{"n_layer": 10, "d_mlp": 704, "attn_scale": 0.125, "tie_embeddings": true, "parallel_block": false, "init_std_o": 0.00564, "warmup_steps": 37, "schedule": "wsd", "doc_mask": true, "dataset": "wikipedia_en"}
Each number is 50 + 10 x the weight over its row's rms, rounded and kept within 0 to 99. Layers, rows and columns count from 0. The size before them is the row's rms in percent of the matrix's.

# layer 7 attention query, 512x512, rms 0.147, rows 425-442,488-506, columns 128-255
087:52 49 59 52 57 49 71 55 54 42 58 56 53 60 55 51 53 41 59 64 57 48 41 40 49 46 54 58 47 27 46 51 43 44 42 39 70 54 48 44 52 41 39 54 54 61 42 66 37 66 46 66 47 53 57 46 56 48 47 43 64 55 42 52 37 51 33 41 43 44 50 53 67 62 59 60 54 48 36 27 54 56 46 62 59 48 42 51 50 68 45 54 48 55 45 30 57 42 58 46 46 63 61 54 55 47 41 60 47 55 51 57 51 43 44 47 42 47 50 44 65 33 49 45 53 49 52 40
085:43 35 38 38 46 57 41 50 50 48 41 42 51 52 44 38 33 46 42 50 46 57 58 31 40 46 52 40 52 58 41 48 59 55 50 41 57 52 54 57 56 45 36 55 58 73 59 57 60 47 45 43 45 60 35 40 55 46 60 51 50 38 47 60 53 60 57 55 67 50 54 41 42 51 61 73 40 57 44 47 55 39 58 54 45 72 42 57 40 48 43 51 36 52 63 39 40 44 46 56 43 52 41 39 41 41 41 52 39 47 65 55 53 52 66 48 47 72 50 36 48 49 48 46 44 56 71 45
083:27 48 44 21 55 44 33 50 45 53 67 35 60 52 52 34 39 56 41 53 52 57 55 50 46 49 60 44 70 48 42 52 40 59 56 33 42 39 49 54 39 54 37 51 54 63 76 52 53 33 35 56 46 53 59 50 35 53 42 41 53 63 43 50 48 58 49 69 66 42 54 45 45 39 39 55 50 61 40 55 53 43 36 56 53 53 36 42 60 33 60 49 56 62 42 51 63 70 41 47 53 54 49 31 54 66 47 55 44 53 55 48 51 41 74 56 48 64 46 42 51 45 36 65 44 66 48 47
086:60 66 53 53 38 50 70 52 54 33 59 58 43 37 48 79 60 33 64 36 55 55 52 39 57 53 62 34 62 50 50 35 33 48 43 56 46 56 31 60 54 46 55 31 59 24 18 36 33 50 50 48 63 40 46 50 53 52 50 41 36 32 54 57 45 74 45 52 36 51 35 54 58 55 38 39 35 50 59 31 51 66 61 44 43 51 43 53 43 47 58 34 38 52 43 48 34 36 53 40 55 64 66 49 26 36 62 52 63 49 31 42 42 55 45 33 72 48 49 29 52 47 56 29 60 48 41 62
090:49 33 31 46 72 60 48 49 39 48 50 44 45 49 50 47 49 43 52 49 58 52 68 61 55 51 47 36 52 42 51 64 38 44 44 23 40 49 53 72 39 66 37 64 53 66 62 51 35 56 57 52 44 53 63 59 49 58 52 61 48 45 43 49 41 54 62 57 57 65 46 39 53 51 76 48 46 42 51 39 57 58 58 65 53 41 56 34 52 40 58 40 38 65 42 64 40 47 58 51 47 36 51 51 46 60 48 41 65 51 51 54 35 51 33 43 42 65 27 57 73 55 43 52 54 52 58 78
087:48 53 54 53 52 55 66 52 52 48 46 49 42 45 64 59 40 55 64 60 32 58 54 61 42 35 56 41 66 63 67 61 63 50 53 52 78 36 57 56 60 41 56 35 45 55 37 59 60 39 46 46 51 46 55 51 43 42 51 60 53 42 51 50 57 46 48 62 53 68 37 51 49 45 44 66 46 47 57 48 51 59 60 53 45 68 45 35 25 53 35 36 46 39 36 33 60 46 58 50 47 43 53 32 61 48 66 49 49 41 53 53 62 31 53 22 42 42 65 40 40 47 56 54 52 64 39 48
084:39 56 39 69 46 46 77 50 50 37 50 58 52 54 67 57 46 63 40 49 43 59 56 57 60 54 65 65 38 53 57 35 55 57 56 56 44 52 64 54 50 49 61 34 57 65 45 58 54 69 41 55 43 36 54 45 42 57 62 48 41 69 72 50 53 48 54 52 48 51 48 55 53 43 30 45 47 47 43 70 45 44 59 40 25 54 48 61 49 59 26 47 48 54 59 73 56 58 43 52 68 43 40 59 59 66 60 58 50 39 48 57 63 35 55 68 57 47 68 42 44 45 53 53 44 45 42 49
097:46 38 57 59 39 50 49 39 47 67 60 65 44 56 47 59 39 58 54 62 54 46 41 38 60 47 51 32 34 42 33 47 59 48 54 37 27 68 41 42 44 37 54 44 45 55 42 41 47 43 55 33 48 49 49 36 47 46 29 35 50 42 53 69 40 53 48 40 44 45 36 50 57 61 58 33 47 57 40 61 56 56 59 32 63 56 59 46 41 43 30 61 48 32 56 28 37 37 33 70 43 54 48 42 39 47 46 43 65 49 40 40 61 60 47 63 56 46 51 56 60 57 42 48 64 56 68 57
093:45 52 60 60 40 42 50 43 47 31 48 57 45 50 39 65 41 41 47 51 53 23 65 42 43 42 50 39 46 51 63 44 55 52 68 46 57 46 57 59 48 56 53 60 28 33 50 59 49 58 62 34 26 47 48 58 43 46 42 40 52 52 22 55 50 66 46 28 66 66 38 60 54 51 56 40 59 59 54 52 46 52 43 48 48 48 55 42 51 38 43 31 40 47 53 33 52 51 40 58 57 46 45 56 59 53 50 75 50 63 43 36 65 41 63 42 41 49 56 38 41 39 52 38 54 81 52 53
091:43 60 36 66 54 46 45 46 43 67 34 45 48 32 43 43 26 61 35 49 40 79 58 51 34 55 34 50 58 32 47 61 57 38 60 55 41 49 42 35 50 21 46 41 65 46 38 41 44 53 56 50 43 47 54 59 69 60 56 59 59 21 56 54 65 52 56 47 64 56 46 43 46 48 36 54 49 52 59 48 46 64 55 47 51 63 53 64 33 44 33 29 50 42 53 57 46 51 49 40 57 63 57 68 47 26 46 49 55 42 44 52 45 63 47 29 53 50 44 60 51 57 66 48 59 26 48 50
082:57 55 46 41 63 36 57 78 60 57 60 46 30 58 58 52 50 49 37 47 31 31 38 55 55 47 46 42 70 61 75 36 46 39 51 30 56 24 41 53 52 69 49 48 35 42 49 45 53 49 53 32 45 42 52 56 48 49 33 61 54 53 35 57 50 35 46 41 56 37 47 54 46 41 47 60 64 55 52 39 46 21 65 55 52 50 55 57 57 57 39 49 55 53 49 52 42 67 41 32 53 55 57 54 49 69 55 39 49 45 58 66 53 75 65 53 49 35 41 70 54 54 37 50 53 42 48 28
084:67 47 51 62 47 54 56 32 57 47 62 49 50 49 74 44 52 36 53 58 35 63 37 50 57 42 56 60 26 40 48 32 68 54 39 42 54 64 48 45 50 33 58 56 53 32 47 50 49 52 57 51 65 43 52 68 47 51 74 52 63 50 50 60 69 44 43 44 36 43 46 51 60 49 52 46 56 51 42 45 34 43 57 49 65 45 27 47 50 52 46 58 48 56 42 54 48 35 52 45 51 35 40 49 63 41 59 40 49 48 44 55 42 35 54 64 47 55 51 75 42 37 59 72 43 47 41 52
085:67 33 63 37 45 42 51 42 58 53 49 47 49 54 57 45 48 30 39 47 54 43 39 49 33 54 58 61 52 50 52 60 39 45 36 49 78 42 68 47 50 63 39 51 46 48 51 49 45 46 44 34 61 47 41 52 43 45 31 56 58 56 36 46 61 38 61 60 58 50 52 42 52 59 62 53 51 77 65 46 55 18 61 39 48 28 50 51 43 56 47 61 44 53 55 62 39 51 44 49 49 39 48 64 45 52 57 52 54 57 46 60 56 62 59 54 44 53 54 50 41 50 46 50 34 53 33 47
087:49 61 36 71 48 63 63 25 60 47 48 68 37 57 46 34 57 60 53 54 49 43 57 60 41 46 57 43 60 49 43 47 56 52 52 53 46 40 60 37 68 43 57 52 51 35 43 59 39 55 65 53 60 56 53 53 41 53 43 54 46 53 57 47 50 55 44 54 53 58 69 42 54 46 71 59 53 42 52 42 45 58 55 48 50 64 54 53 52 50 48 40 44 55 54 29 51 50 52 44 69 64 57 53 42 28 52 47 48 53 58 55 48 48 51 50 42 41 51 32 67 47 64 62 43 53 49 49
084:58 47 56 60 51 48 67 46 44 65 60 40 73 52 59 67 75 49 40 36 59 48 36 70 52 55 50 55 44 57 50 48 46 60 60 06 51 46 42 62 50 55 35 49 60 50 63 44 57 57 39 46 21 45 40 49 54 42 59 51 60 47 50 54 41 55 50 41 58 60 27 54 48 55 35 54 38 60 56 53 58 50 51 61 45 43 47 60 43 55 57 47 61 42 45 48 69 45 63 36 37 54 57 47 58 49 54 40 45 42 48 59 47 43 56 51 39 45 32 51 51 42 42 40 52 44 73 45
087:46 61 67 57 53 40 72 52 53 56 64 55 30 52 72 38 58 37 73 62 51 41 59 59 45 61 55 38 51 58 47 38 54 38 52 44 66 52 56 55 62 58 58 61 42 58 48 44 49 58 45 37 59 66 53 61 37 49 75 55 58 45 43 34 42 50 49 46 44 71 40 49 44 39 52 55 48 50 29 49 57 36 35 42 54 34 39 43 53 59 53 47 48 41 46 62 66 49 61 48 53 55 35 54 47 39 36 48 61 46 51 54 49 48 60 54 29 35 49 64 69 44 52 40 46 58 71 47
089:46 59 55 44 48 40 56 55 52 40 53 73 30 43 53 57 80 37 58 43 49 24 48 69 51 39 56 59 42 47 48 57 49 50 55 60 40 65 70 54 48 30 34 54 51 57 69 45 44 52 38 60 30 57 60 49 41 55 57 57 72 60 42 60 42 42 46 44 57 33 37 48 57 53 59 48 53 58 48 37 59 57 56 58 36 55 55 48 37 49 61 58 42 45 37 64 57 40 38 43 37 48 36 49 44 36 31 69 25 46 46 33 44 56 31 47 44 43 37 55 57 30 50 42 61 55 40 63
080:57 48 47 56 47 64 52 33 41 37 29 58 35 72 54 68 55 54 54 38 40 47 51 72 46 41 46 53 54 39 60 41 57 53 39 44 52 63 49 55 39 57 33 39 55 36 45 46 54 57 57 51 38 22 47 55 52 57 48 47 48 73 55 52 53 52 51 47 42 78 60 55 38 59 46 54 49 64 47 47 48 67 59 47 42 38 58 53 56 75 57 60 47 58 53 57 50 37 37 68 50 41 34 63 68 49 44 60 41 55 41 50 49 46 64 49 52 54 44 48 65 72 57 63 49 38 45 56
058:46 66 55 53 49 73 66 37 59 42 50 58 42 38 52 50 35 42 49 67 55 61 51 41 34 55 45 34 42 36 47 52 52 57 58 57 63 59 59 55 45 55 66 37 60 47 55 73 62 55 40 56 45 47 57 41 62 48 59 68 38 51 52 47 39 54 48 57 22 50 55 43 43 77 52 40 55 42 55 63 47 45 35 61 41 57 53 48 26 59 31 49 59 43 40 29 61 55 23 64 42 51 40 51 48 32 51 63 41 55 65 40 53 52 49 68 47 63 43 46 67 42 40 43 46 48 58 49
060:56 37 43 56 61 64 64 52 58 53 61 51 46 60 51 54 56 67 65 36 66 60 39 53 28 56 31 55 54 45 64 52 50 70 42 51 67 41 61 77 64 38 32 38 63 53 60 63 55 50 63 56 52 55 59 74 64 53 53 39 32 34 55 62 67 48 55 55 45 50 53 49 46 57 47 71 52 47 64 50 61 63 50 39 45 25 43 31 36 70 62 48 66 73 51 51 54 44 49 64 43 35 41 53 46 52 61 42 37 42 29 55 43 43 37 45 57 42 47 41 29 50 32 58 61 41 49 40
059:39 44 37 32 51 43 42 50 46 57 48 43 46 41 38 37 68 35 40 63 50 45 57 41 59 53 69 43 48 50 49 59 57 35 62 48 21 57 47 44 49 46 49 35 37 41 47 63 64 55 41 49 61 52 56 51 50 42 52 53 50 54 49 65 60 44 49 62 62 43 33 44 46 45 37 46 34 39 47 60 39 49 51 71 65 57 42 51 57 26 66 50 41 39 48 45 50 63 55 44 46 61 55 28 80 56 41 33 39 50 64 42 50 52 63 56 53 58 53 55 40 44 34 52 53 60 61 46
061:53 50 32 38 63 56 41 66 42 52 49 52 55 66 42 36 59 44 45 70 39 39 53 39 49 43 63 60 42 42 40 55 47 41 75 45 31 62 44 38 53 45 42 52 44 41 48 63 65 44 48 42 35 56 60 41 39 52 51 51 60 57 28 44 40 60 53 51 75 45 37 38 59 54 60 59 56 28 44 47 51 46 34 50 52 59 57 50 67 37 65 49 40 48 39 57 44 55 38 42 54 40 70 31 51 45 46 39 30 53 60 49 56 49 63 56 68 52 54 58 49 53 46 52 48 56 48 32
058:45 57 63 53 31 45 65 38 57 52 45 48 51 50 63 76 45 53 51 40 55 65 52 65 42 56 54 47 42 48 40 39 51 56 37 44 61 47 55 40 39 59 58 53 46 45 56 53 40 56 54 65 54 48 51 58 46 36 48 51 51 61 64 58 61 40 48 45 38 50 59 54 57 48 45 40 64 76 62 50 56 37 49 56 46 35 49 47 49 42 21 63 72 46 43 68 51 42 50 51 49 58 34 78 32 43 46 65 74 54 38 55 42 48 42 41 36 41 34 56 42 53 59 48 46 54 41 61
072:65 45 33 37 66 57 45 49 36 55 48 40 53 59 29 46 57 46 53 48 45 27 56 65 53 59 43 62 41 56 55 46 19 45 40 57 40 60 64 47 57 43 56 50 34 53 45 42 54 36 52 20 50 65 71 44 29 62 53 48 51 29 47 49 35 50 53 48 51 40 44 48 40 51 65 57 62 50 56 54 65 61 57 45 44 56 72 54 64 56 75 36 53 44 75 49 42 67 57 44 61 63 74 42 55 65 43 47 59 59 56 65 39 58 51 66 53 35 57 62 57 55 49 61 57 29 43 56
069:47 57 62 53 37 58 74 56 58 50 33 58 45 52 50 64 35 50 45 39 56 54 50 60 43 66 42 46 60 66 65 45 41 39 43 59 71 54 48 54 54 44 57 58 48 49 61 52 30 53 50 40 38 52 56 50 24 45 45 69 53 49 67 49 55 41 51 45 22 59 38 68 34 31 38 52 42 43 61 32 45 57 56 51 41 50 53 43 46 64 30 39 48 41 72 58 46 46 41 55 51 48 33 45 53 53 50 46 58 57 37 54 52 53 53 27 56 40 42 51 52 50 47 27 50 57 35 55
085:39 51 42 60 30 49 26 42 47 52 59 48 64 43 39 40 37 46 55 46 37 66 52 49 49 61 52 57 61 65 42 48 51 61 46 42 46 53 47 40 36 56 60 33 66 58 35 39 53 62 66 54 66 61 68 55 66 46 39 55 51 33 57 66 51 54 51 44 60 49 52 61 47 50 48 43 49 61 47 53 42 57 67 53 48 61 31 64 39 51 43 48 50 55 47 53 69 52 61 55 53 55 34 52 60 47 43 52 40 33 48 54 55 53 50 60 50 51 50 38 51 42 73 63 54 42 76 37
074:36 42 70 51 36 46 53 41 57 59 73 49 53 69 60 50 26 69 43 71 63 66 41 43 46 49 46 59 57 57 37 52 75 44 39 41 45 52 42 54 41 54 57 39 64 51 46 28 44 44 59 44 51 36 44 38 53 56 34 64 53 47 54 56 69 57 54 20 56 64 49 59 46 53 37 46 51 62 62 35 36 38 49 63 50 35 59 46 51 54 37 50 39 52 57 47 57 55 50 30 28 47 31 58 42 43 43 56 51 35 75 31 51 50 57 41 29 62 59 41 43 56 52 51 44 55 50 65
085:44 53 47 63 36 37 50 44 47 31 39 49 40 49 60 48 39 48 44 58 30 50 56 48 53 59 51 43 51 62 51 45 57 51 35 57 60 52 49 58 45 63 67 34 46 54 55 51 50 64 55 21 54 57 61 61 51 44 57 58 55 52 44 59 69 64 54 50 34 66 44 57 45 36 44 45 44 54 58 47 31 48 58 41 41 66 47 41 52 56 44 54 40 61 39 42 42 54 43 57 61 41 47 49 63 43 41 50 49 36 52 58 55 31 57 40 44 62 38 27 45 47 52 35 65 44 55 35
084:45 51 49 42 39 55 49 55 48 40 50 52 50 49 63 47 43 62 41 44 39 67 44 52 40 60 47 57 59 37 61 61 56 35 65 58 48 30 47 58 51 37 46 52 54 40 59 42 57 49 45 51 36 54 48 64 41 60 52 35 68 39 51 58 58 48 58 65 49 41 46 62 41 36 60 44 46 67 46 60 39 62 34 41 34 53 56 43 48 44 53 57 61 41 70 44 60 67 56 36 55 38 63 78 62 46 43 49 56 47 31 59 55 65 55 61 47 51 41 48 30 63 52 37 52 37 46 52
092:56 58 47 45 55 52 51 53 47 54 29 38 62 52 63 52 57 44 37 36 52 35 63 54 53 63 49 46 72 47 81 53 65 41 60 46 41 39 35 54 56 65 41 37 43 49 45 59 59 45 56 44 36 55 64 58 39 37 45 43 57 70 39 54 51 40 47 31 54 49 45 50 44 36 53 48 57 51 54 45 46 35 40 48 51 44 46 63 55 63 41 44 59 45 43 47 61 38 43 47 49 62 46 45 48 63 53 31 45 56 55 45 55 65 64 38 70 42 44 54 54 49 32 53 37 48 47 37
089:59 58 61 65 40 57 62 56 54 56 62 36 54 35 63 56 43 47 43 59 46 53 42 37 52 50 35 43 33 50 59 30 55 45 63 38 48 58 59 43 48 32 65 58 45 35 38 38 44 56 59 44 73 42 45 56 57 45 51 66 61 65 62 48 46 40 57 40 52 47 45 66 56 51 50 44 59 80 51 53 41 39 54 51 54 33 38 50 55 47 42 63 57 39 62 62 62 33 35 31 40 40 40 46 46 65 62 42 46 60 34 43 45 45 37 71 37 43 50 71 66 34 52 53 43 61 60 63
084:59 40 57 23 66 44 55 34 49 38 48 50 27 63 54 45 42 45 50 53 46 43 52 42 57 53 51 69 54 49 40 42 47 42 35 58 65 57 47 45 39 33 41 49 46 57 63 40 49 44 44 55 55 67 46 66 65 69 35 52 54 35 46 54 56 57 64 45 46 44 55 44 56 57 47 48 49 66 47 58 52 31 55 39 38 24 49 46 49 49 56 50 50 48 40 37 51 49 47 48 40 43 57 64 35 61 59 34 52 48 48 46 58 63 72 67 39 51 73 52 42 43 37 49 37 45 42 55
095:43 50 32 57 46 64 62 37 47 64 52 51 35 52 31 34 52 52 52 48 29 46 61 40 47 35 57 38 53 51 46 44 36 40 59 48 53 45 58 37 44 49 62 69 60 56 39 64 50 47 49 50 53 55 61 47 53 49 55 43 44 38 42 36 48 57 47 56 47 48 37 47 68 55 60 62 47 45 45 42 55 65 66 49 52 63 50 54 49 35 44 38 59 50 53 39 51 33 56 46 55 31 55 47 37 32 46 43 50 56 59 48 37 38 49 51 42 40 33 28 71 43 46 61 49 68 56 44
091:58 40 60 54 64 57 54 48 35 54 38 48 60 48 52 60 70 74 34 26 72 42 47 52 49 62 46 46 43 53 50 60 40 47 46 25 70 58 44 65 49 54 48 38 57 50 54 55 52 52 53 49 34 48 56 41 63 57 50 49 58 62 55 47 54 44 63 50 68 33 48 44 41 53 41 64 53 57 64 59 56 50 73 39 40 51 46 58 61 58 49 53 63 57 59 51 58 33 42 43 32 62 53 54 47 59 53 53 56 50 52 52 45 45 49 67 39 37 40 53 67 37 36 35 63 47 66 55
095:37 65 69 55 39 46 70 49 64 43 64 52 31 56 46 32 33 50 53 69 65 52 47 61 47 48 55 34 59 38 61 36 60 39 65 56 64 52 62 35 42 48 61 39 44 63 45 32 45 40 38 46 79 61 63 59 50 43 49 53 50 41 44 38 38 39 40 53 41 49 52 43 47 63 50 61 51 51 47 48 43 44 27 43 37 34 61 43 43 44 49 42 49 29 46 54 67 48 60 56 43 40 54 70 42 34 62 49 54 48 57 54 40 56 69 34 27 46 55 66 59 43 49 43 48 57 58 34
088:39 49 57 37 36 30 59 45 56 24 45 80 38 50 61 51 69 39 44 50 64 46 47 59 44 58 64 56 51 42 55 55 45 51 64 62 26 57 58 69 41 41 50 58 48 57 69 58 40 60 46 49 43 45 67 74 46 46 44 46 53 64 42 65 45 36 67 36 39 39 53 48 53 60 56 32 49 50 54 47 60 48 57 62 27 57 67 56 35 46 64 57 36 41 46 62 47 48 36 43 52 53 58 60 49 43 28 69 36 54 44 39 56 58 29 41 47 39 33 53 52 30 39 46 52 55 41 60
093:67 51 62 41 51 60 61 50 63 59 27 56 43 61 67 65 39 58 52 30 49 32 57 49 42 47 47 56 48 27 66 40 64 63 62 52 62 52 54 59 38 60 56 29 51 38 49 47 50 47 57 54 42 35 46 58 56 48 56 41 29 84 49 49 55 54 49 49 53 67 48 47 51 56 59 49 48 51 46 44 37 49 40 49 53 49 47 54 36 72 63 51 63 41 48 51 53 39 38 56 62 48 45 45 49 55 45 52 34 48 28 60 54 53 51 57 56 71 37 50 54 57 62 63 59 48 62 43
# layer 7 attention key, 256x512, rms 0.141, rows 232-249, columns 128-255
062:56 39 52 57 42 37 41 38 60 59 56 43 54 55 44 59 42 51 59 45 59 35 52 60 52 40 66 50 62 47 43 39 49 54 55 52 58 51 47 49 50 49 61 48 60 41 33 45 48 57 39 47 50 56 49 69 47 57 31 56 54 36 60 43 78 60 51 54 40 47 53 48 56 60 28 42 59 55 63 44 56 79 77 42 52 60 49 68 52 49 58 36 48 64 63 49 40 42 52 57 53 48 48 40 31 48 61 50 33 50 53 51 44 38 62 37 59 60 60 36 34 54 51 63 70 55 49 57
074:52 49 57 51 60 26 39 53 36 41 59 54 37 54 45 57 56 61 45 60 45 68 51 69 40 54 48 46 43 46 42 47 36 49 41 47 47 42 63 56 53 47 47 58 43 40 29 38 45 31 40 42 45 51 58 38 57 57 52 52 61 43 63 48 49 62 55 55 37 66 49 56 49 53 41 47 60 64 60 56 66 37 39 45 53 43 50 67 37 54 66 24 49 30 31 39 49 29 52 54 49 32 52 36 53 45 69 68 64 55 54 51 67 56 53 49 31 38 60 56 66 53 45 63 70 56 46 48
067:51 69 45 54 41 38 61 47 53 48 54 44 59 42 55 44 48 44 51 30 46 39 54 59 56 60 58 61 37 55 47 45 46 50 58 45 42 41 36 60 50 48 52 49 63 57 45 49 48 44 47 37 57 48 40 50 43 53 48 50 63 67 54 34 53 30 43 41 41 42 66 43 51 74 37 39 55 55 56 53 47 52 57 63 53 41 40 68 48 51 38 49 55 34 59 45 62 29 59 45 49 55 62 50 42 44 56 64 61 46 58 66 45 38 40 38 60 37 39 48 56 49 57 52 37 39 57 54
060:44 67 60 65 37 51 67 25 51 69 55 46 55 39 54 35 50 40 59 55 42 51 52 60 56 71 51 56 36 39 33 51 54 48 42 48 46 42 46 60 56 28 66 54 60 55 43 43 62 57 37 47 49 35 51 50 51 41 42 55 35 59 38 52 54 42 52 40 54 54 62 51 56 64 48 47 48 61 58 49 36 50 28 60 50 36 66 65 52 56 36 70 36 43 48 67 57 37 41 50 52 48 45 46 58 37 56 39 49 61 54 69 51 42 33 40 56 47 35 38 51 51 53 43 52 44 45 58
058:49 47 43 66 50 59 37 55 52 54 55 65 47 57 41 60 38 50 50 66 55 55 41 46 39 45 33 40 44 52 60 62 43 54 55 53 57 57 59 54 53 35 63 42 47 57 29 55 40 44 59 41 75 45 50 35 61 51 48 65 57 51 36 39 56 55 64 41 63 60 47 37 54 62 57 49 47 53 41 51 45 52 37 35 72 54 51 28 70 57 42 49 42 36 51 51 58 45 53 55 61 42 42 51 57 77 38 63 41 55 36 58 45 60 55 51 51 54 61 61 40 46 55 41 45 73 39 48
064:66 52 71 42 63 60 48 63 60 47 33 50 49 64 44 42 46 49 47 40 39 51 54 47 53 52 66 60 51 38 56 70 47 51 53 49 39 52 40 45 43 53 53 58 63 66 50 56 41 43 32 41 60 64 44 57 48 57 59 46 46 57 63 43 48 65 44 66 59 52 43 42 62 55 36 42 26 67 51 57 47 41 35 62 45 45 60 62 56 69 57 68 44 52 31 72 56 41 52 49 61 45 44 51 68 47 30 50 54 44 61 42 52 49 44 57 49 36 29 30 59 49 37 60 50 49 48 40
065:75 43 69 58 73 64 41 48 56 64 46 58 50 64 40 50 65 60 16 67 54 47 43 40 53 47 57 51 64 35 59 60 53 50 63 54 66 36 36 52 37 50 41 51 39 55 73 58 24 35 42 50 60 59 71 59 52 45 44 48 56 55 62 42 35 46 50 42 48 45 43 34 51 41 31 38 46 54 44 53 52 30 35 43 56 30 59 48 73 48 62 53 48 52 45 40 42 51 57 54 53 47 49 60 57 60 38 45 52 38 52 40 39 56 54 51 55 40 58 61 57 65 32 57 57 49 78 52
078:67 61 55 56 41 38 53 41 62 48 59 51 61 50 44 58 68 54 55 64 31 36 56 32 34 34 33 45 48 43 48 62 58 44 28 46 64 43 36 64 56 49 54 45 55 40 56 76 40 54 50 65 63 58 58 50 57 39 49 54 46 28 41 45 52 41 45 55 48 56 49 45 36 44 60 63 55 46 50 43 36 38 52 68 50 58 42 54 47 42 36 38 73 43 55 05 54 48 56 41 54 31 41 46 61 59 48 63 45 44 60 44 56 38 52 41 69 55 55 59 55 52 50 56 59 50 67 66
072:66 48 53 68 49 61 42 60 66 51 55 76 40 44 43 39 42 67 65 62 56 41 50 54 45 48 41 46 46 52 54 45 52 46 59 56 52 53 61 48 47 27 56 40 31 46 37 56 54 48 53 53 44 54 34 51 41 60 53 44 46 68 60 43 40 64 38 39 48 49 32 49 46 46 67 44 53 46 44 59 28 52 51 56 43 52 29 46 48 58 50 60 41 55 42 59 49 42 30 50 43 69 46 37 62 49 59 53 52 56 35 47 33 47 45 44 46 54 42 47 37 54 71 57 65 69 51 58
079:33 45 56 53 49 48 49 30 68 42 47 57 38 28 49 65 64 57 22 42 58 66 48 54 54 49 58 49 38 51 62 52 53 56 51 56 47 51 47 47 54 55 41 47 39 33 52 52 44 56 51 51 54 33 61 56 54 42 41 47 65 39 58 42 61 34 59 50 33 59 41 42 40 49 48 40 56 48 36 43 68 52 49 48 35 32 48 31 41 36 54 46 47 58 49 27 42 41 43 56 45 48 39 57 42 50 40 28 57 56 40 35 60 54 52 54 51 38 68 50 49 46 46 47 59 60 57 47
106:37 51 54 47 47 36 51 55 57 40 57 45 37 43 49 53 33 44 58 41 43 61 51 48 46 57 47 53 57 27 52 47 42 56 48 39 41 44 44 44 53 25 46 50 55 45 33 42 46 62 49 47 31 52 49 54 44 49 56 29 70 51 77 47 53 44 38 50 37 46 53 50 31 48 59 35 50 49 53 32 39 44 55 56 43 57 40 74 44 54 60 32 53 45 41 53 47 50 55 52 62 69 53 34 37 35 69 54 46 34 64 49 40 44 60 55 54 50 48 46 54 49 50 53 47 31 46 35
104:54 48 33 52 69 57 72 65 46 50 63 56 53 39 60 36 47 47 53 53 36 39 41 45 48 42 47 50 34 45 71 25 44 52 54 42 49 36 53 43 62 47 53 49 32 38 62 44 50 42 45 52 55 55 45 48 45 56 51 48 44 51 45 60 41 50 45 55 45 57 45 55 54 51 46 50 61 45 64 46 58 60 63 48 43 35 73 47 42 45 26 44 41 55 37 63 41 60 38 47 54 36 64 35 60 36 47 69 49 51 59 53 57 55 27 42 36 55 53 52 46 68 44 78 59 53 54 27
107:68 50 55 56 77 46 57 23 50 39 57 50 69 41 52 35 57 47 38 56 44 67 55 42 58 38 49 58 63 54 63 49 68 49 62 41 63 46 37 51 31 40 37 52 62 45 52 53 35 49 27 20 58 57 63 58 32 47 55 66 68 65 49 26 59 44 43 53 54 56 57 46 59 58 29 29 44 42 46 39 46 49 58 66 69 26 51 43 55 37 59 54 77 57 35 41 34 54 47 47 61 44 44 53 47 37 50 27 51 57 45 59 58 47 47 42 59 47 55 44 46 46 49 61 45 56 65 53
117:73 44 71 41 65 49 38 29 46 41 57 55 60 44 46 61 29 47 36 44 46 60 58 36 36 65 44 56 56 47 54 50 54 56 47 61 59 42 60 42 50 62 49 56 49 57 53 53 48 45 45 37 72 51 49 55 45 50 44 55 52 34 41 57 60 41 44 62 52 48 51 22 41 50 38 45 50 56 49 43 49 46 44 31 50 41 33 64 52 48 44 57 39 43 47 37 30 41 55 58 44 36 39 53 45 59 50 44 51 64 52 68 48 62 47 52 49 58 82 45 53 52 48 63 46 50 29 49
118:48 51 44 66 59 62 48 55 55 52 52 47 25 47 48 41 58 54 56 52 54 35 53 47 64 54 54 45 64 40 40 63 48 59 53 44 41 35 55 40 68 45 48 50 42 53 50 63 49 59 44 60 71 65 42 48 43 32 62 46 55 56 58 52 53 52 44 57 53 54 35 37 62 29 45 49 54 30 72 32 46 50 56 63 25 56 53 74 50 44 51 46 54 51 41 31 51 56 53 66 57 54 51 46 59 51 44 58 32 36 56 52 39 53 61 38 53 45 68 44 48 53 60 61 43 53 53 40
118:35 39 45 55 62 61 55 44 32 46 50 44 41 51 38 42 59 49 51 42 39 60 39 58 50 46 50 68 49 54 49 41 60 54 66 46 60 27 46 55 44 54 45 46 54 53 44 59 60 46 28 65 44 45 64 63 42 44 60 49 53 62 45 56 59 71 48 46 48 44 34 57 59 59 31 58 39 52 47 39 36 50 50 52 41 37 68 55 52 40 50 50 46 58 66 60 69 52 64 57 27 44 50 50 23 57 53 59 53 70 55 54 61 50 61 56 57 44 45 49 36 36 35 37 53 39 63 58
119:45 65 48 70 51 42 41 40 48 61 54 42 42 62 52 44 52 41 58 67 41 43 55 42 35 54 56 52 61 63 70 34 52 42 51 61 55 62 54 46 55 32 49 37 56 47 47 49 37 44 52 40 75 66 54 38 34 49 57 43 46 42 45 34 43 45 49 45 78 53 65 60 60 36 52 51 55 63 22 59 59 52 49 49 49 34 49 37 52 57 55 50 48 37 38 57 51 55 43 59 61 55 52 51 60 37 38 43 62 37 53 41 36 41 62 62 37 39 59 76 57 49 43 52 44 62 63 46
127:31 48 49 56 49 40 65 46 54 44 68 54 28 26 40 51 64 53 58 51 56 36 45 57 55 49 62 71 41 56 52 65 39 50 51 61 42 64 55 44 56 56 56 57 69 53 62 55 51 51 48 43 43 66 66 44 33 56 32 56 61 64 49 59 61 68 68 36 46 58 44 47 62 53 41 47 53 53 50 49 51 32 64 51 45 65 56 50 57 44 42 38 31 39 53 57 51 43 42 44 43 63 48 47 31 53 47 46 41 44 50 44 47 58 45 58 41 51 37 55 45 49 35 37 59 54 36 66